config = dict(
    num_hidden_layers=11,
    hidden_size=576,
    num_attention_heads=9,
    num_key_value_heads=9,
    head_dim=64,
    intermediate_size=2304,
    vocab_size=32600,
    hidden_act='gelu',
    norm='layernorm',
    norm_place='pre',
    norm_eps=1e-06,
    positions='learned',
    qk_norm=False,
    attn_scale=0.125,
    bias='none',
    tie_word_embeddings=True,
    parallel_block=False,
    init='normal',
    init_std_qkv=0.0188,
    init_std_o=0.004,
    init_std_up=0.0188,
    init_std_down=0.004,
    optimizer='soap_variant',
    learning_rate=0.00422,
    beta1=0.95,
    beta2=0.99,
    weight_decay=0.23,
    lr_head=0.00877,
    max_grad_norm=1.0,
    warmup_steps=200,
    schedule='cos',
    final_lr_fraction=0.0,
    batch_tokens=262144,
    max_seq_len=1024,
    doc_mask=True,
    train_tokens=500800000,
    max_steps=1911,
    dataset='wikipedia_en',
)
Each number is 500 + 40 x the weight over its row's rms, rounded and kept within 0 to 999. Layers, rows and columns count from 0. Numbers have three digits each. The size before them is the row's rms in percent of the matrix's.

# layer 2 attention query, 576x576, rms 0.059, rows 102-127, columns 288-431
093:459521423460424454557474569530479435443566449555484482477548469473538546540523513415529488494529537536555480523548512442514503551411467514438476521505517477470552487471517441453474465493471481501470524517457502462465515478502518506502459555493525441517566542536554518479513516451483480539475535449498551425500496517474444477499466570489447483451522485502583485445560556531512551516480542461491481469523518532478497418504490487500441
095:541519419511485438566474514459511475447533437447502513556524450511530558578476513576497486432511505520489460441522535484502431476502509523533442573519486537511512469512554525483463477530546526478548492516468500506462510480518573569455528476515445512503552466442480497447535518509545540457487465497470468488563511481464470477510508479513477517552488568466469461434591470479585479600499549452571503482503557515433410555535512471506518
090:413506421518495505539473439485549516514556401473531527481493598511499514471452498508505483470517467620442491524528524501511484518488506521532489546470522496551536517545524460536516554560516517500448479498422504474475506507516499496466485500477515532535477451501503496489398449541483456551489524445495466504509467472489467550519488516437547556530538479490520467488568529533448470449533480518549502516528542464467515512516456481439461
099:564438487552512492491550563468537480449449558508461491523519473463555516522447450423483453499523436586439507564537520526468480483544492567536556559497549461460546497539524548517505486463495539515562502482431417524468495494550505575579441502495444525518487476489555547421487500453468514464454568536457507459539503493513482523454549446497541566544554530452449467543511503503501544504493427576490431540440553466488506521472494455548570
086:482397538498471498454524506456510516503485585544536461577518508510560509588443518514415508446419505454532503539572493520547444486522483510522484499556517526512499524551489454492503462522528512530537548577505499492474384537473479459450512498463436539538530543465474521469409550468417407454464482513498461505547532399478459555462503432544518469487453468500402524515499506483447568466461472385495487537503535495546519532516537481455490
098:484397533502577547497438545531502475446495471497539445478529501498477446457424540457537424538480473462404449453503542521514446516458502417472500405468466537528477434550504540576498449503466439547515480514490551507502410443495475417552528493523550478612493560530453481480460520448478415488482526492519497497488478551464555506509458505501522479509576564522450500500416448505540445566539482493499491575475408494502481526464468522480476
092:498537483466523496425524543461584480509501424482560511512486565522563549455506521488508495463531521533497570447429559412528503485468460473512443397463441544493528451554525520491494524486516460504433487524503416565562527561520577512503501502455450483533515515482451459451501549489490478510487466564553522481555443497479517479510509513445461477517591487446570524532513476459537489581539535491567447543484498483476501516455485530491520
097:468530531381434548479509528492507531525508537566523484556490497472515522468536438557507549464381495476475502578432461564412588500532573499517469495517460473534480427496526532512540520473529541514504453429541503483510392473460533398517553551461462481484540566558484441423500478544458472516501443469528499549512549421557484477471550534518454570513500554473490570478452490537544550427501531488471469507494484520474496522425531514487437
087:499533494472552514504455534484543352513488498507451506534525448521613499551536472509485442558571491467580505500575499527583512544445437476475492504580442501480495516532503532542418496460521475490482470568441554513551504504551556542627445498549552511537506452518450503529430541501461572534501429538460567501473421419417456524430443485505527508452534502490501458542580464505481473517494468516526474496456485462493481550468511505542519
096:532488436579513477495456470459478564535521597528483500550499547513509527509502535552483440398479428451518558472522473501581569513519440519589529507561489489510508492497491562450454467498499469475509499552461460497504483529506495558493517453530548477488462494543538475546543551480454491444495532539508457515474518485536528488490453518534449511448483460500488471507535511492569538538593486535560528497467497485490518485433583471467464
093:535547460525387517501512572512541496515489541507456487501541527513533447504452526492493435534458522452455485530531510478482476466456521496475494519475534490470527480507506506491540617509485463496532455436519473464453483481468478455550520549451531510485454502531449556524446506496476472537477498543454481510401539465463565532503486597443518491528424573513547507549522569518529544556445465467494483537510594549546487468472498493532534
092:519436588533506497503512520586514476544489524515487531479548573517525468448458484474528486514516524404495494554534532483449495515496541499458488465508494529520486464425506484546533560616490528385492581529499588565513544564526532469462558486472467498512452532530478465513482544526484523484496500477559510494466496470467523522534516487572426504453452544531497546511482477480492536481551543533483488513518477488455444511526470491509657
085:481554503470541555524503562556511518551521492497480482465571556499532524494517458492513603468538498499554478523450572469541473600544594509527472428439515435495439499454516493448480501495545485422470477492501538530496466485488517480472460566506489547388452489537457462439496510478515530530472494479450467502528446467571484365528464486434507516537470494504556512552535469576521453553545554479512498458488544467535495558544449534496560
090:442549434538472474482576514489539503513493430461535502456536549565441474459595592504481507469521588494515508531443558509415506443464493469445502502454440539589454502458423519478530510521482551436451499446521562518571497450523471454489475581496513481450582559422526526435547563465498484524581434527545450549490434461532561448468529523502544491588535536647494452493544498488486497543526459480554444524522444526494520484515553423449559
095:505453453578475495435542476547518487494425502475510535353504606528491529520539501430515490495457483538473496517518520511477508508518497445533505497449603487520465493632486448536524505449500507574463469486527476543430569573550490499538485547487571563487471496509552568517456462506440495487547514523570484488487486565505475502496520496451489526473499491547452538492552512508539535464509547547509602519537578522485482485566439527461530
089:442470495525548593490519509490497523497451527521519495553470470522508464504548480507482477550517525519502459453485487481571479530491451442484516518578527550420471547472471563517501479520592502490548533559513580443540563475439555521493542464500508556570524515454602508462483569535474470471477546495504586529509516518543484480564517494498484487472478513499567526452549469424529514517452480554490494542559539546508572545501519460506471
094:471531464478507520512489504471415428484490518513456484521486563444521439489502461558518505468480516496561499525512496409392463445467508489459530479514453435496490472438540562502467539516543554444515532479503548508487507499528536401468550528509477473477479460543496481519570543548426478524512451478475518466478573515493497480482560519491526501541488582438575530469483508495487477379472501551475468541553481430508468510438504532521475
091:509523477553506516520514475504545502434519513530528550566531449456540521517502483617493510474392479451492529483480561508407514510521468543469578553494474456414472552496507465495466493595483494485474460514536458461451476461495416486565476509539441520480568559482529482483463492555437477474508438438567465534507554423465505473476489454456463548533484531527508476482556502468482501505461482481511468605488552501475426470473542488482488
090:511482531506479518502499565518527454553499461510524448489550578532500386512517620526567492485526500487474564470540510485516503522515481483543462468450445487483503467467496534509508524481533479470436488517536560557475516465466503511459418522500479549504498492582504543481468507546494540511414481523527438472511475534517459580566529533500457524492474491461553465515474590546535505560490536528496540555541554581533482408437532517576476
101:516520519512506451511547493487489542437445444494468506523557476528506575541492507445426522468439548472450477501487534547532471505546467536483530498515525526474540441496486533554499474514558520440460446503415469511500499575498481586507513466503503504564504476475470474563438514508538574484517470497426564489583488487516481561553464500516471553468452451504495507403568466532497482491526558569587557462483519478462503539487483533571534
101:442529550557573433531504456501513493485449500481433471488515382451535578588465495543498509509544525490513473473493516499530468486558448563507454482524489473489449505464531479542440472521552492443482519472470487498499560526502444602448543514478550579465441444509506475616554463542574521541504518523493478543528503553545517519521503480461429566500505513450472543590542474499518524387568513497483525441464613522519528441516476571518461
094:440461460402507538462540483494495597584477616507477428516521570519483492490531478427439442569486524495556513552470459496517492462497497475492514509490501507529532521535542472582535487496509495481510449541524540465471506530535438406481462523494485563462457481509523550493526556504521427496560510471524583506484550468418536567477428497527488450524532468456503501518534596535531568446451538545510476515574514492518480353546529581479529
089:452473504469495507520539526389506440466489487509481497557374550455522454451510509499469461532463517522530504444535472532491479506478476519511498516524469551538435460475471500513526500546455531549484480434575485427499531495493543470507450561487519452466511475568496459522531540433436447503520531526470507425468505489461471482453457509502485494540482481441437500457435482474482490570500453538490498510521501470492563452489568501481458
088:519453482514503504559391490550446469489493489535463546477508506484450489517450493476543459516448432410486494471558484523466499539520524429468532550458452497597501488516493520471507549507474508440427478583576509457473469511491460478483444432429533417460490599527449470533546527503483466489520549515543458482462513439557499512462497456528490519426499597465556533565473451493451544426515462517520530581476456521563498477523485512501542
088:488520609512468450475484449477453497492487480538489445416507479521482488573486459495490469566486524442468435512526468556527501539471549486449528492515506523524435542486525464529556489491428467517602475523455467462486536457442487468510523408486485475488531466556539522497432521556530544595529561422505552521550506434527485481500453492514596517457490499417489436431456533514480500551542496536491469489547451577469630467442536561524567
092:543488570527498476484459497528525466458526505510477504497509501418499506498537486505452486448477492455503530492458520503518471513555516500496453529528489579457470539520554521483491489512559570513457560464521526395408483489565492506543484591492537520505507503423593505532414434543476468519507494449460525477447517509506503469482521418536470569454469511451485467520510461491425528477463412455482487472441444469455522531513490478484542
# layer 2 attention key, 576x576, rms 0.0594, rows 102-127, columns 288-431
089:517439508491556436467500494495393508518457497475496513514490476521466491477526507481530507506540490424446522481481547553494443498514460434515477458546502543522536577476533499539488488477486536509535527455536537501474489607538478485542527542520594447473488410436498511471505517479494480415539439470516498560505517455513492515461532601489500472480552508552470497454497423492525428522566490559526501559483504504488543526571522464465519
089:441513526463511433529498484527492496517526513493520529505459461531456484550536484474519471468577528528499623503491485498476484531539448431513526473468508505541565513472536536557506483589453524469500546486507524412552500468500555479525511535552518512513522384513460505514478552542524556407474528503556513562493550517488464520520434539518513470486523460591596565558454512418465523482420402535469448510514465491494480487458569440487515
090:501471504460562470472485487513501489470481540489486476553422468476449475599488497398465562604526532419485514473496469394508419504452450452498555551567490536528495523502416559499458515580427470464474495489534499500552481494535451462562538515461458503475497470425517495527488524510442538496579475535547534484475533527532598453517480576565549451472444460545543510530516439458516464505506540564505571560485557486457466444386513528514479
107:480558520490517557534444562479484527497557456573512464482507509584506515471493443458491444497435546456476471493507506444542533542443461486553516568432515478499540548512510456478453478484524502495469494531469517532531517536542499432494400503445501575608426434581514517557506439505501456454528501600561478499489475535510579479452458522524510447545499477513484559483461524550534473472503542547500489527502513497476520464465463553532543
086:521536486590593532546536558500472560492474499516476478497488457501495490479517494500459491515418542438465445445444533511520544553454524511481510539422462568462511425508490574566421564472497516498427484495492574472476529462440492531537481505461536593507506416492481546534544490478524439494464522505503514498563498509523496461479433525486595555554545503441542464520523470530540451544487498579489527534534530490445464501434479485476531
095:522460490550534497548473460555541503571501423513565481526522504537515557456565493556511555496529503508569448579478528503554502508499495520505460525491542501418467453517505467469468537593532506415532546510473539519520471558463419537529465521454517507522517494508505542467560581539469481596572489503480477448512466491436508516513462439541373493498444508493571496551593529524491515509503534496478523412580522558523575470497468542476443
087:416503478503532472561529462564419487526510480479561498445509534494478508534519482535550571478534477509467438515581521613441463503503549518460457503601510549457485467521495549475513570509563458459581573486500476505428495440475507507542494467447518541486493516464472464504510509516540475539523556546539459464385509507514476502444416549569504438411438461513503487530476527522497542597506423526525533482525519538546556479501430584477437
090:496511528570552476486486461461464516454466478539432590490474508496551506397503534590483574522522497571564485421542504471513486475531455500485491534407488496494531494553429467497492501570520470454547495526477470442512445540490470450447480525498536513565460551475550462528475490509570544565487461477542504472526463523420475508464519452536564484496515540518513479501521488539451474477466543462548483461482491512511560611537471505435520
090:503534487559447561512494526537471453491487518528633505494435500509435536429545508575551504523466466488551414497414462512482522463540510521497532477479458466565486516485518483470439433483502526423495502411481498502486506465561499479484526464450594525519460643504491480467530484482512457520480593475509452584504575513477510505530457519482409454407499538466508608490440497531533518514554487549545512436546550500484485482430491409496500
093:550481512499409520484464454501500464509509477530452475512572555474489467517592509510489488564547515490547531555472439525477496613459500513461465475488473494517531509503495433433474528490467468560481539479380501505550530405547563494515535456502408530476477494509481502474508509472560597473457514506570487435436548474426526493518478539445474430457529566449584527473451515484558458483486501544507502506547634495504487464514480474541655
092:500538524463566511472457566509472566478499475570448484490449506480513503475499489460511498494526453553548455482557503517486535542494489564447473444463428451535461508548472468590478510632514552450500494505490523520503568448481472561470429475456471485452546507526561484539461505477536437555468474498525468493437566552481492479511457540551468476423496469556459525505519432508492482478526480470568522553548501505498453567502556486576450
092:499475557520480451518489501507518531582446545520478512505443480514523496530537608535455481465521437499521523457490559459511452482568481472437567442497521532505516513511511471524510507490557535541436448496514436474438549479468538526546496445547570525430422508444499485559508487517530522510510461482559505529489537483426445466444459439467558479475530538470502521608510539495489511463497510462490530420506491493536479427464503538464509
083:440436435519485477507519500526447518461443475517508512582388463513505501555499555474556522556536577485538481476512510489470440507483487439481556552522476493471518507472481443497506529466500467519579549478475499506500489556449480571530553525563493455499593431513546472460549482459451516469519507448581492524552465528498483561573495495509468512479488507484505490514483464465526515523459463443496531527445516513482530541503481505544518
085:484540495448499487539443530539541560438494510534518509489472525548476498495464504526472498479499521508506528450528516538562503483566468500394484582536471445499564530522490533544481416488437516557522492518575502556439531601527486522460533459539486434455460461550492525457541509500510595462496433501554524398462516434551531524572426476474477487489479504378517514485491513519510572574514473476515543546486519534463512471571470494515527
097:462574529492519451539506474491433481557487447499472480520506462428465542515560530478542540559501480407562532580502540490469539521521517571438500470546459474553501432498493481493468484461569496461510491514417451518559456485431499516494472463512498524533492519483507504477500521569510472490388446545433483441478510496508560442481514481521463510494514494463519481536514545521515538433468430514514499466539600462563473503481542461585528
089:544551485538498491534487515475491502481524516499499496543506458448491514496413441535480494558426458454464550463464500552512460488492500522553544434467514486495511514537437498515540491490445568484551540421433523463461512524537560493506509553392540454483483488514508481501476502584554474486500480468430528478530478508458498464472462507579442485520468492528522464499518490458480540494468551451529534523452410470417455547516475529475470
090:532493452474592432564484487524474500508472502511498535512434451542566528500448503470431459477486507496461504458522578491551490492502482454536476493484544560532535443509469458457472550519447482496515464530522485450527528474613482535546508531524474491502533534460488463538487516528529527509553503568487473548462452490433474495438540493427464549433493530496431499609551434482491544569518473481505514457392535533493428522502507481514522
091:530525521471499503495561497475566529514447510509445519553435497478468499466559468523457499542592498514478560450505485463572494499420533510545502500604510525513494466504499532456495563514461520524504563416473527482526520477579544538402536446548486437434492487462511537508537464466545516532572523541522470466478459550480480507514485554529586544500476540469446535528552512523540502456522552500478532479510568490483555535484569483447559
087:490514411541492454509451421482522506486529494531535490511525501436464520474389389497476551469476496490516474481488438533443510457483449461452466438504495573520424511526468518477509555479480533544554521496497489486479449452475515513481556490410557456500538504523575516523463585417523457482534514438488509529522497526486553509564465519544497511466517457523475516470425483522534540473516421527561523545495515464492448495545413513477443
099:467443526488508506534496528554533491561519512503579484459478543494513467557524504446528470478527536436507471504556458560492532589507468432465535472559469475526526530479535518487516437491435505459537497511523523450514454461589492463529490505500419547535460488472632458508432471483584494498524469514503486567448484499473531525524545533497517501513583506487548491576519504464562480479482490492443552479575503505445505488478596457432472
095:484448472548452556412513512493495508498443485535541487490525507495447446548450464459529466566547498498514493507521456538493493479501529421496470485503480489488453492512510456577501463482534550534463507436544551570554525477449512471456461513520430553496524550440494564510418573523452409510482475500491561496516470488533496423516500599512475557504469488490476488449484537482513477551487493519557523532549492471457439530445514363429517
086:506469518520557464452461526535479521558457465432528518489413488537494527505422513519544535428418497500513535497488470492454550501470524533566535506452519466461468551512506534540482498519473485502471557487462467534557591517536433494502472553538579475523417457577497544593445535471534511455554479455519478494530453502514476374530487534444415565518490595545436407498485406487467511562516474455503443491466524513464514632491430416479513
088:541542472530493443474499485494501517444531457523514488499560484477594519514523445515516503536469480461510552530529568527455498444465526504506506568493490462455551449473453540469457483511429476507563491552413448554445454466500476451483496438493509458514555458529444534495484539470451508550558533439460523534519513565481533423509397492526474494483481504481558519495446527504484474437498484480539443566495582530526530498491429494490552
086:490552562493485460548579483408563528486477505496560514581520523491559496444580499496501495510539456523587488451441607471574490501491492410507455387491484497435492482480484499478448568527422496455589565524503451437492511491469512484427499540479435448435476451488454514506532543617509547460514489498557486479538391477437435500498425435488453515499445458518444536538517536529458540525526536520509459497495512521432509510440507455521454
105:478438503586457496500524531504542581519559488497549454562457503456523503538448598451511547405543525479492555478436459490527499531467486490507510453552485420477551521527465513497463479561527490533480506502485545496447444498463494547451443518521443409545514491423508500450463499438507446502513388519500460526481504515506448526507534509535485489560508435574474448477578551458450486513465534360549502560465421484432531478492501473509452
089:473431508421464495499537522495514518550458461501598489524517531483548536546465508426446449523463528502514456506469532451506451559487527554508502483602465355527583455594519443536489554449506521527489418493422431571510502519544484589518510477552426467502503451559526530525477509434473462553499479496512502468510508487525437508488526478489536518510475510420564511502512524510515561455525478495482506463473505519520492478484465461440472
# layer 2 attention value, 576x576, rms 0.0639, rows 64-86, columns 288-431
097:536479524494527429499487499437591458440497504463487443546554487535543518518548576598519497531487515546490509531436548502551453503547424495499443506476473499477464473530477470576485536452526473525536430533469506446430471467460463580427543517576535491475549550485487449519400467466536482504473425397526460501494475531446477417478493537467537557459485567554540490503490496484470530532472553527532521483519520470485473460483510518454505
095:468539455487457513475469523511517556542522509480518529447533466542474421513474515459444544485563515384618525470520482397415429512526600573490561501510470562556518514462550542503473471490422577423496446517504574484534475492503486403464485533527477512508513453502522522450493443544493538514457450499454483488486518445480515444466488468507525517534448522569521455521514446458502516493527507506517455433499456515435476465521467476515506
095:542526498470503599470480543399481522456512483569430509514549527518502551540444543509468552463514494469496490445506486495481455468556491503430470517503535517480558548472477568473539544563504547483511523475553487500503595545516565528495515516509496499400490489470480481473529533510438508588487541498515556488484574457459423495523498508517490559507536449495474516546458494474510459474478458529584447521505426456564483458503509498473482
097:443482534626558504536536500547467482471508462536395446485537556526486462471512500499505412547507454483460425517437492544531503474448502492509500468500542492475437450459457481487499535439522516466438526462493547490511536564492499492482487478477514489530503466450501437559557449558544489452544472467468472538476459436479539570506506569480479556502525475506463394472510502521519499440485516500537514442533507572488504459510504393498535
092:461438512509525561499548479469450484395511536493455470481528517507531489516508502513465501462500437543438449478528538465564480539503464464480494534512472521507497449527409455498410501536556576528445389516507439552542471530448563551459576465488475612388470418478551496513506549519368536513483494468540502495558520444513457522527478503490503492496466504487455548482402581541559492432509517482520469543477508474502460487471500486535511
100:479531485522459525504464490471507506457500499516480499463472420514400534427450528514527510566527578515606506480516464433541492495473629472522536526548500447499527458479518446497434435473462547568509508489477512507529516398476517415486480469479536533446483468509501501501477466507440519522455484529416517549509465562466538571465481500527446512484513479457485502509526446602516458525574573502473528491499471562562521549492495498464497
099:477418454483473497511509436555494522503526433456551461554554475446527420551488468485531527500507459479511490480439474543541511514481550415493541458528468409526510471465523523515416463469458478497459434530439570488518480489470488483551499496471446518437529405517530533450522533519523593527524473549419488548508495499502569471420442367518460513498475508383507444492523499499469547529496539551494539504502524500516462496541410471450599
096:513543499490481473532491510462547534469536482550538493494491532495502455400492454523498439489499556525509526530472533495576502492526419498502540470537487515548515534551491486510536535505499445540500532485536489524476469504482495549490456563481503472533485601576513484477455517481530538513438456555516499557481525522518508506496516592496546421483550516484519554591523485505560428480496518497500414498466424502478484509497561569579477
120:468524499512501525531514495515529486496511496457581491556439519501495537509424499495531467483569525494509449542499445484510541477461436492479518433483487465520492517517442501577478512411532540544514568471482524478553573498485484470532516428466533476490544488455559451574501508506526528481525452537489533490497480487548493499481527416546431460561552558427548435464489508499542494457480523461464467419471505489520443514487506478532483
113:461490495544579511502548450450469522472497509530485512449407540499501509473537493476521484547452443554442584464545504530481588507451518478578444501457546429518479525541487567495399581586497527515446454532535427510482492499565472499481431480544543454503487626476524529475528469488476516449455548538478455491473541506431446472537565530429496490457538527505487515571550534499529517585561526506554477549473440538466583612483507545437484
094:517515489512474479484575534441567443491484511536559476521472568531563487487523464562463396504473422580556377529572522540557521499519492457495527452501499484497528502489452501425431510553533536475485455561511507515512518467484499519533530444545532522466446512508491572482524532580484527514535496448483569483583526489533504478395447434484454425495503489508488536520457550502418501446448478446556538521508506559493472548438483514472483
095:546447447483498544518561542533450492506538545535533515551525559462540470405472446443482492475519478505455469431402535537490519497532516506534541524536529500419536507534446544509421483485556454482472389490563539490510490591448470506419454510488485500437537552503515527426506541587438477528513528571512521447498614461448437452499512478479535480525490462465478491479485540490566441524593521473531489491539525498444510531517469472465461
098:515534418423431516494491483558394526510586501539490530563424483521507490594530567528501505558517469510547502485529476437514526485498485494490508512506560417467532462505472488442573485407408500534435477498490504585538478540463457515466518489466487513475468543509516506458519574521566532488547478610424530523496548488511548496494462464529508441481506516448490423533506514551461551457492495478480460475451419504474526451479507429554480
108:475470464557519514506466515484508544466528561516477493467496490475497484509580496504470487517510391546466459536508592533529507578485522497530508615467540515502405476547494464464474460543534460526506447499496442563524440447553458522473513552531518534439503601533467539447504515491545490459513484536488485517458509476513513488501493516529540473506463505462499539501567545539508506491555555512503550565483403492509519566476423529497513
087:519451519477482471471480443480441580594485468498483552479499460502503503506502570446539637535534551416498568473526417481513461488517515501444443569569511395516474479458505515498505549575450544503510475494485530481503448461504467491513548517525483579529475491523480545525456519497556470587447481519566546515499454424453508466510507530551504474506432491502501524536502462461519511521461569480426541459484438482439485435460507510456434
108:535464535466560497452485520525555449500491471467555518562564476462513488547454537500497591418479504547439538511450534535502589503521513488492546429548518493512497525503521502600563461516477422454527514536524490469476507511495494446437534528483520489513450532502537505506506554584518518430456575407544456482523483508515544570473435466549501530555461534391456464433453474471475471501495490486486473441468541499446513535542482476521475
103:513488493515529535543500503497528506438528522507533517514490535529491494445543487550492474482506472523519472478540509537524453486547516459499468519514452518497484544539441495569440565504570471506448436515446541486479499531505491575482469499442456584470503517467517418514494512513526488543442580507539571494490538481451452461469534540487488524479474469604517614531439498510502486453550473481488479502493575521511466464434521598512468
096:539489512486434478472569465596533450498531524489551544581401509508470534522540506580473439555481586495522505496484494521496549424542529440592535454563504506514525529488525523598533511425511505456567568547529457453581542509517501542585472500464514533474434430519539515469508539556454546553517444501510530551518498497541467546467479499504483530484554520484457534535533542538461452490499557486479541498516500554501428467509539441530532
093:457469435500475449599511515438573504423506532484501508483428541490429506492524500520525508401535502573516549522519447566579505486529492467433475560502509539483494514540514462415476449488533524617488505480503481523465433473485518458472477481522499500581537486510540531504475490518529523499489531547570456504525535455479518422496502464503526406509469518551568492536507466534487482472451449494440517520456521518507459489418541585528458
092:534497456507491479489554482484445493441481527536449476573469526495520591494562436450507533555522523491464518498508412455547481417503507589486485530537470488490466485474461478514499538526504540461521476472522523433555525480551549526542458530495524497555570467394452466511557549477492483474467421459457507525475477436502495480525512482450495465512548491477570481484548517494482521495483489529489513526535530440487479486484443412538525
097:489540481451501468530460486465473534514447482473477520439527434500509478488486448514455545518541551527542489487508520488520544507530561416439522560603524514489523367483564511490485496524527519494426462526520499548488450486545470508558527496514499503471416481498435570453432459517487586518546418494542483561527573585524511459548513485544545435476504451409486579477587511549493538481473530523457549531485429470477442558507473517492506
093:543479480576479488519523530484470482452459495485554527512522485474485512559512513555495421473515483601445468552475482531484451480544487481516494567537565505543581588608454539484464470438485451553470481536509464489443505521435528465506503493476507436408529517522485571511500487473439609512512516496492510481453524446538557535454501476505463469485400487480490509513486541572497467496556525479584503458470454524524529502567472513504501
095:521532503533525561474502486489503467390544492571483546459504555549447490514544424453540463499468474495428500505505557562532538464547507449483473515454526421505558506565461556510497481582563449549430448533509441493484468555521520517541478553478534502438532519472430494474553488451552465501530574546518522543523493502489499426533518485516538391532537468468505537511483434517477488513495551496546491496418532527518515491476496550515504
# layer 2 attention output (transposed), 576x576, rms 0.0546, rows 64-85, columns 288-431
091:475457491565472612505558474495483570583553485514555545518482589465529498450477519423476475426576427399482538555493509563457505460516581510514481486460514484509521471441514491485498500502491541414444530485565459558487510508508504515524469457513423552430542479489541489504532529485444515539433468598509537471545544471557494563424509485509477442571483523498472572512557558464522473519520506527443526512483480540503494568529440539507515
090:469521515459551502519465494494488451482498453457538532460460453554536477547462484570487524536467521515432482541529510495458541440551426488524489451453608433457504498508495413511499503510509452483505529438484458518355496462527515564452522492460507559483493522467476457508484480526459445460497473546521508528464573505516521574515516526519469521547515556450471461496547522599467516480490517470474486531467494526532484521489524564509411
093:550508506486508425501500532584479542533457430443549436383503501497532511483587497484462535565459524587471488530490517518513466505490449525510481486541535524471536534541513429488437456396482518640458460496493506449520436539468521508455521482533499487557539481562565541468453440512522542391504439515519496514545487513497509460504519547543448479572477557488566486514542503506470488499542529515500529440522508531457492539471477489493495
102:564500491488495501447500544457551514471519501471514539465524513472567534547484524449511516464432567430449456509477533556520453537459526501490492464468478566527457521519527503522552544503511535465569510539458503543551517437521446515517467496468510395552516572511469497428471515450466479471481530514517492533499502545483532455464501411448467482523570505510585579498474504495454540571467481481505541580582449464500484507509458495506492
093:542567468463448522525456493559477484556478442529501435489500452459437475460523509507466460479440519526533469474496477486476506506486523505533568451486504496520445525479569520481525454512535413448557446480477495462514556479638449463540426441481498450595589531511528491477501501508609510501494528471465518544500456505502491467523438447515492502471485506487468527488549460469525459490478517502543459487450441536589534466483470507458420
101:519513510489549389486541477508456489484486541513496440560479518485473480558475509511502498485490437526483492478525511548437557586545428560514448494523459502486512520518478511538493483545526482489487457558548522499458443585556452555524505491541404493511491496538446514537500561499493494556540550535527475511580578435469484495506578504458514510473435535506519537541538474478465564515498457544553468485476499465428461441481556538505517
094:492516455510514462530583575499476474472443496577510550483497466540454550504493518525446419498457516399542520496465546394501530472465517549556524519476499527490494508535465513448475539455536462455493550492529443510559489516558432474462495452501476489514527503431546466494513477468494412522503467522503474412456517492487485489509506530489491470433546447503470527412523487475545536431548555440469480493490477488471530585499561575580459
096:466502580511562510609439489546477480501468546418493447491490468560533537569502483512495540518466454492499562425471485519471495499476489561481476462508500559486582477476473572536491586472462559549396554535426465483511529513578506465516474500537510525460478448363466529524516544567495504466551554472502506427584474497530531464527510418518478535536471516523471463518508449541455509481512570501454586528546609468589505520512479404408455
103:563487532476509435420513513506456460479501531461449488479533478475429584509477463532517452513474411489528467505527553506530492516485545488515427513577479501535535496479567552561495532540488509487517524519521482465492473549502569520565481564504519516546441546515540584605548464527574459481590502440419401532531422460502502518525527502517511499496424483472461528537468487480387560479493448464456462549556542456553533466461510495475530
108:478506494513405517492507520568451518573533541464419479530503463443529585501545469536502493494547494449455441517471490507516457515523541582423493542538503508509518484468523461504541509485512451439539512477479570460565490514417485534473502507512528473502456431551468498492541426514608565497541449409486540512571401508510477464473433520496526506483452520450442469483459537490547475513413492555486486445444546491508456427500523478500533
092:495460504559511514544495492532516464522408499470590574431543422437427567456486501444528475486474510385521487552477460450454567508454507481495526461548522537479475532453556553540561481472580487532542514457547473519569492468485424444535503518481488465501536509450507442498503513443517483550472503468472459462502531481490514428557477503521500511500520520534488501445560489479518462541490502546465516546470504512469481477499456474496505
098:481522505549481420527468470515518563511492534454473416475424437556519488622574530564481540533477496480476457504581496584415509526542491452456521460495517490521540509453504519484547528518544488559455537526471514512564481411477494465505543484537500484488499423529493458537509449469639567371485444460473445454487439536532510517526499522485476515531520553510514432548490527552444470553475589510490544431468483505464464576466560439497549
098:530530573450554489496542446531534495467473556451523457524555425508547564534475488511450486440443500513549498522520518495512434504532542540503588537557419528467453520481538588550422469561580574450509556505552511486471530526584508468526408530483464453486517521441429510592535552505508477482507468423501493527543485435522519510452542405536516592458494433457472534440518481537515470477451553487469526530538568506537417568472540536477521
106:510537462515462483590533511520572516511580508535515522577526498441519561468514543498469497479512501414478528448535506504443535507463508506494576462428538506436520531550535491482492515507561518466625523502485614539502555545518471481492495474530500420440477470507437435502387514463537626504435531528516505467542485456445450478448473491458486516450567526595517526540476459508567440564409615516536520494529532508466497499543527436490484
092:487553544441503479500513472491551491481555546468535496531445531468581512488503478573481543421517403603505467538480518459471513504479466546548509434436447590463510500523523527520522486449552462496450541503527457478456544595520511569436422470427511476547548567497474418506491509475436447501431453478503527511400501539530516509420504509521492550489519562483541462426490548495490465494572454509575503545573554531499447493549529391520500
111:467521459447475448556459481538468469473513450547492499500476511534460541501516479553474467492494432448511451467506532420480464473519458527433490595394521480457578466521531486430447565530489544514524536507460516515476460464510540489512542532494429607531520516501420404509503375464494473477572462538492515542508516516536511495549575532477536490488475473489499448471530486563579514485553451465567542488489508515504496467446542496535536
099:488531492469552487563546535492505518586502442441493470541474465502407510502606536433434541507486530513471447448453503457460516545512493526536519472481579507520516512498517514435504467492492503488530533471523475522541463461525522460456518568541487482464495479459500486534561472465532560482528467516517493450512462469515485477614489467464440499531531512437487439503552522528525520587471492520552522511509398518509571543544443473497519
101:512472518521565463514457536426485550424478539461481494505537480489530498511482512485524476505507499491554512412482480446518506633457456492483451534406507527417504522465489534445469504545543520546411493473490497547497441481523434474459568522521550420447508501502491494477446614472475441551467521577436483434525543515512543493463603511434541489419454480581521463495508543477516481469487477428486405493538544480487467529534536458423525
097:471454566493466593466511531511471501564504591514606509557532501553572482452508483503470450581530470494465547505460513437492521486510506471532531515549465476492516592478493523479493546445558494433469510484490517490563532576532492463576550458461549562413481495449468495478470518522468538540436498486498552515494475496548490515533557506569501516508500491524486474448577496520509456446552541548528535530496549504554631569602483535456478
091:530501504498494535473430578447505498442409502503502497437481521473550552518444502553519454497468563535476483528491603580533506584503529395506521441500556527485481507503511557485569537454503481503508516510526539565485522513424397468447515487528591490524480555537521563485411529563519426512426526503463473502497462532466478520462543490514546565511563490529440524452496477451478536538453469471471503631411475479504468488478580538440469
100:525536518536463514545519469518527513455504526592524445520480487462589421485513514528481398504508393502500533531549499481537505475511430569493445471394542550460528539515504510481556504489480460510514489499444482443482499486492520496542569534533466557525482426479574433511474581484466470498438553500486483485482483420475449555459438463468507545419515508497553483541457417462483538527493604497551431491504558512447536467526514480553460
092:436461516482509550490488495562472548543478454515451472502501433541482528450480503423422494509461413468536465485501492543562515492485481554485455431453461446497519460530573444423508498598479506462483469533494475465552422438603490471517540501503407516497474459526534480479535484470572427477459461490526461437556507517515493449492483520504559465481522470472482541514484534485436492552443477484458535475475505445475447490451498449475495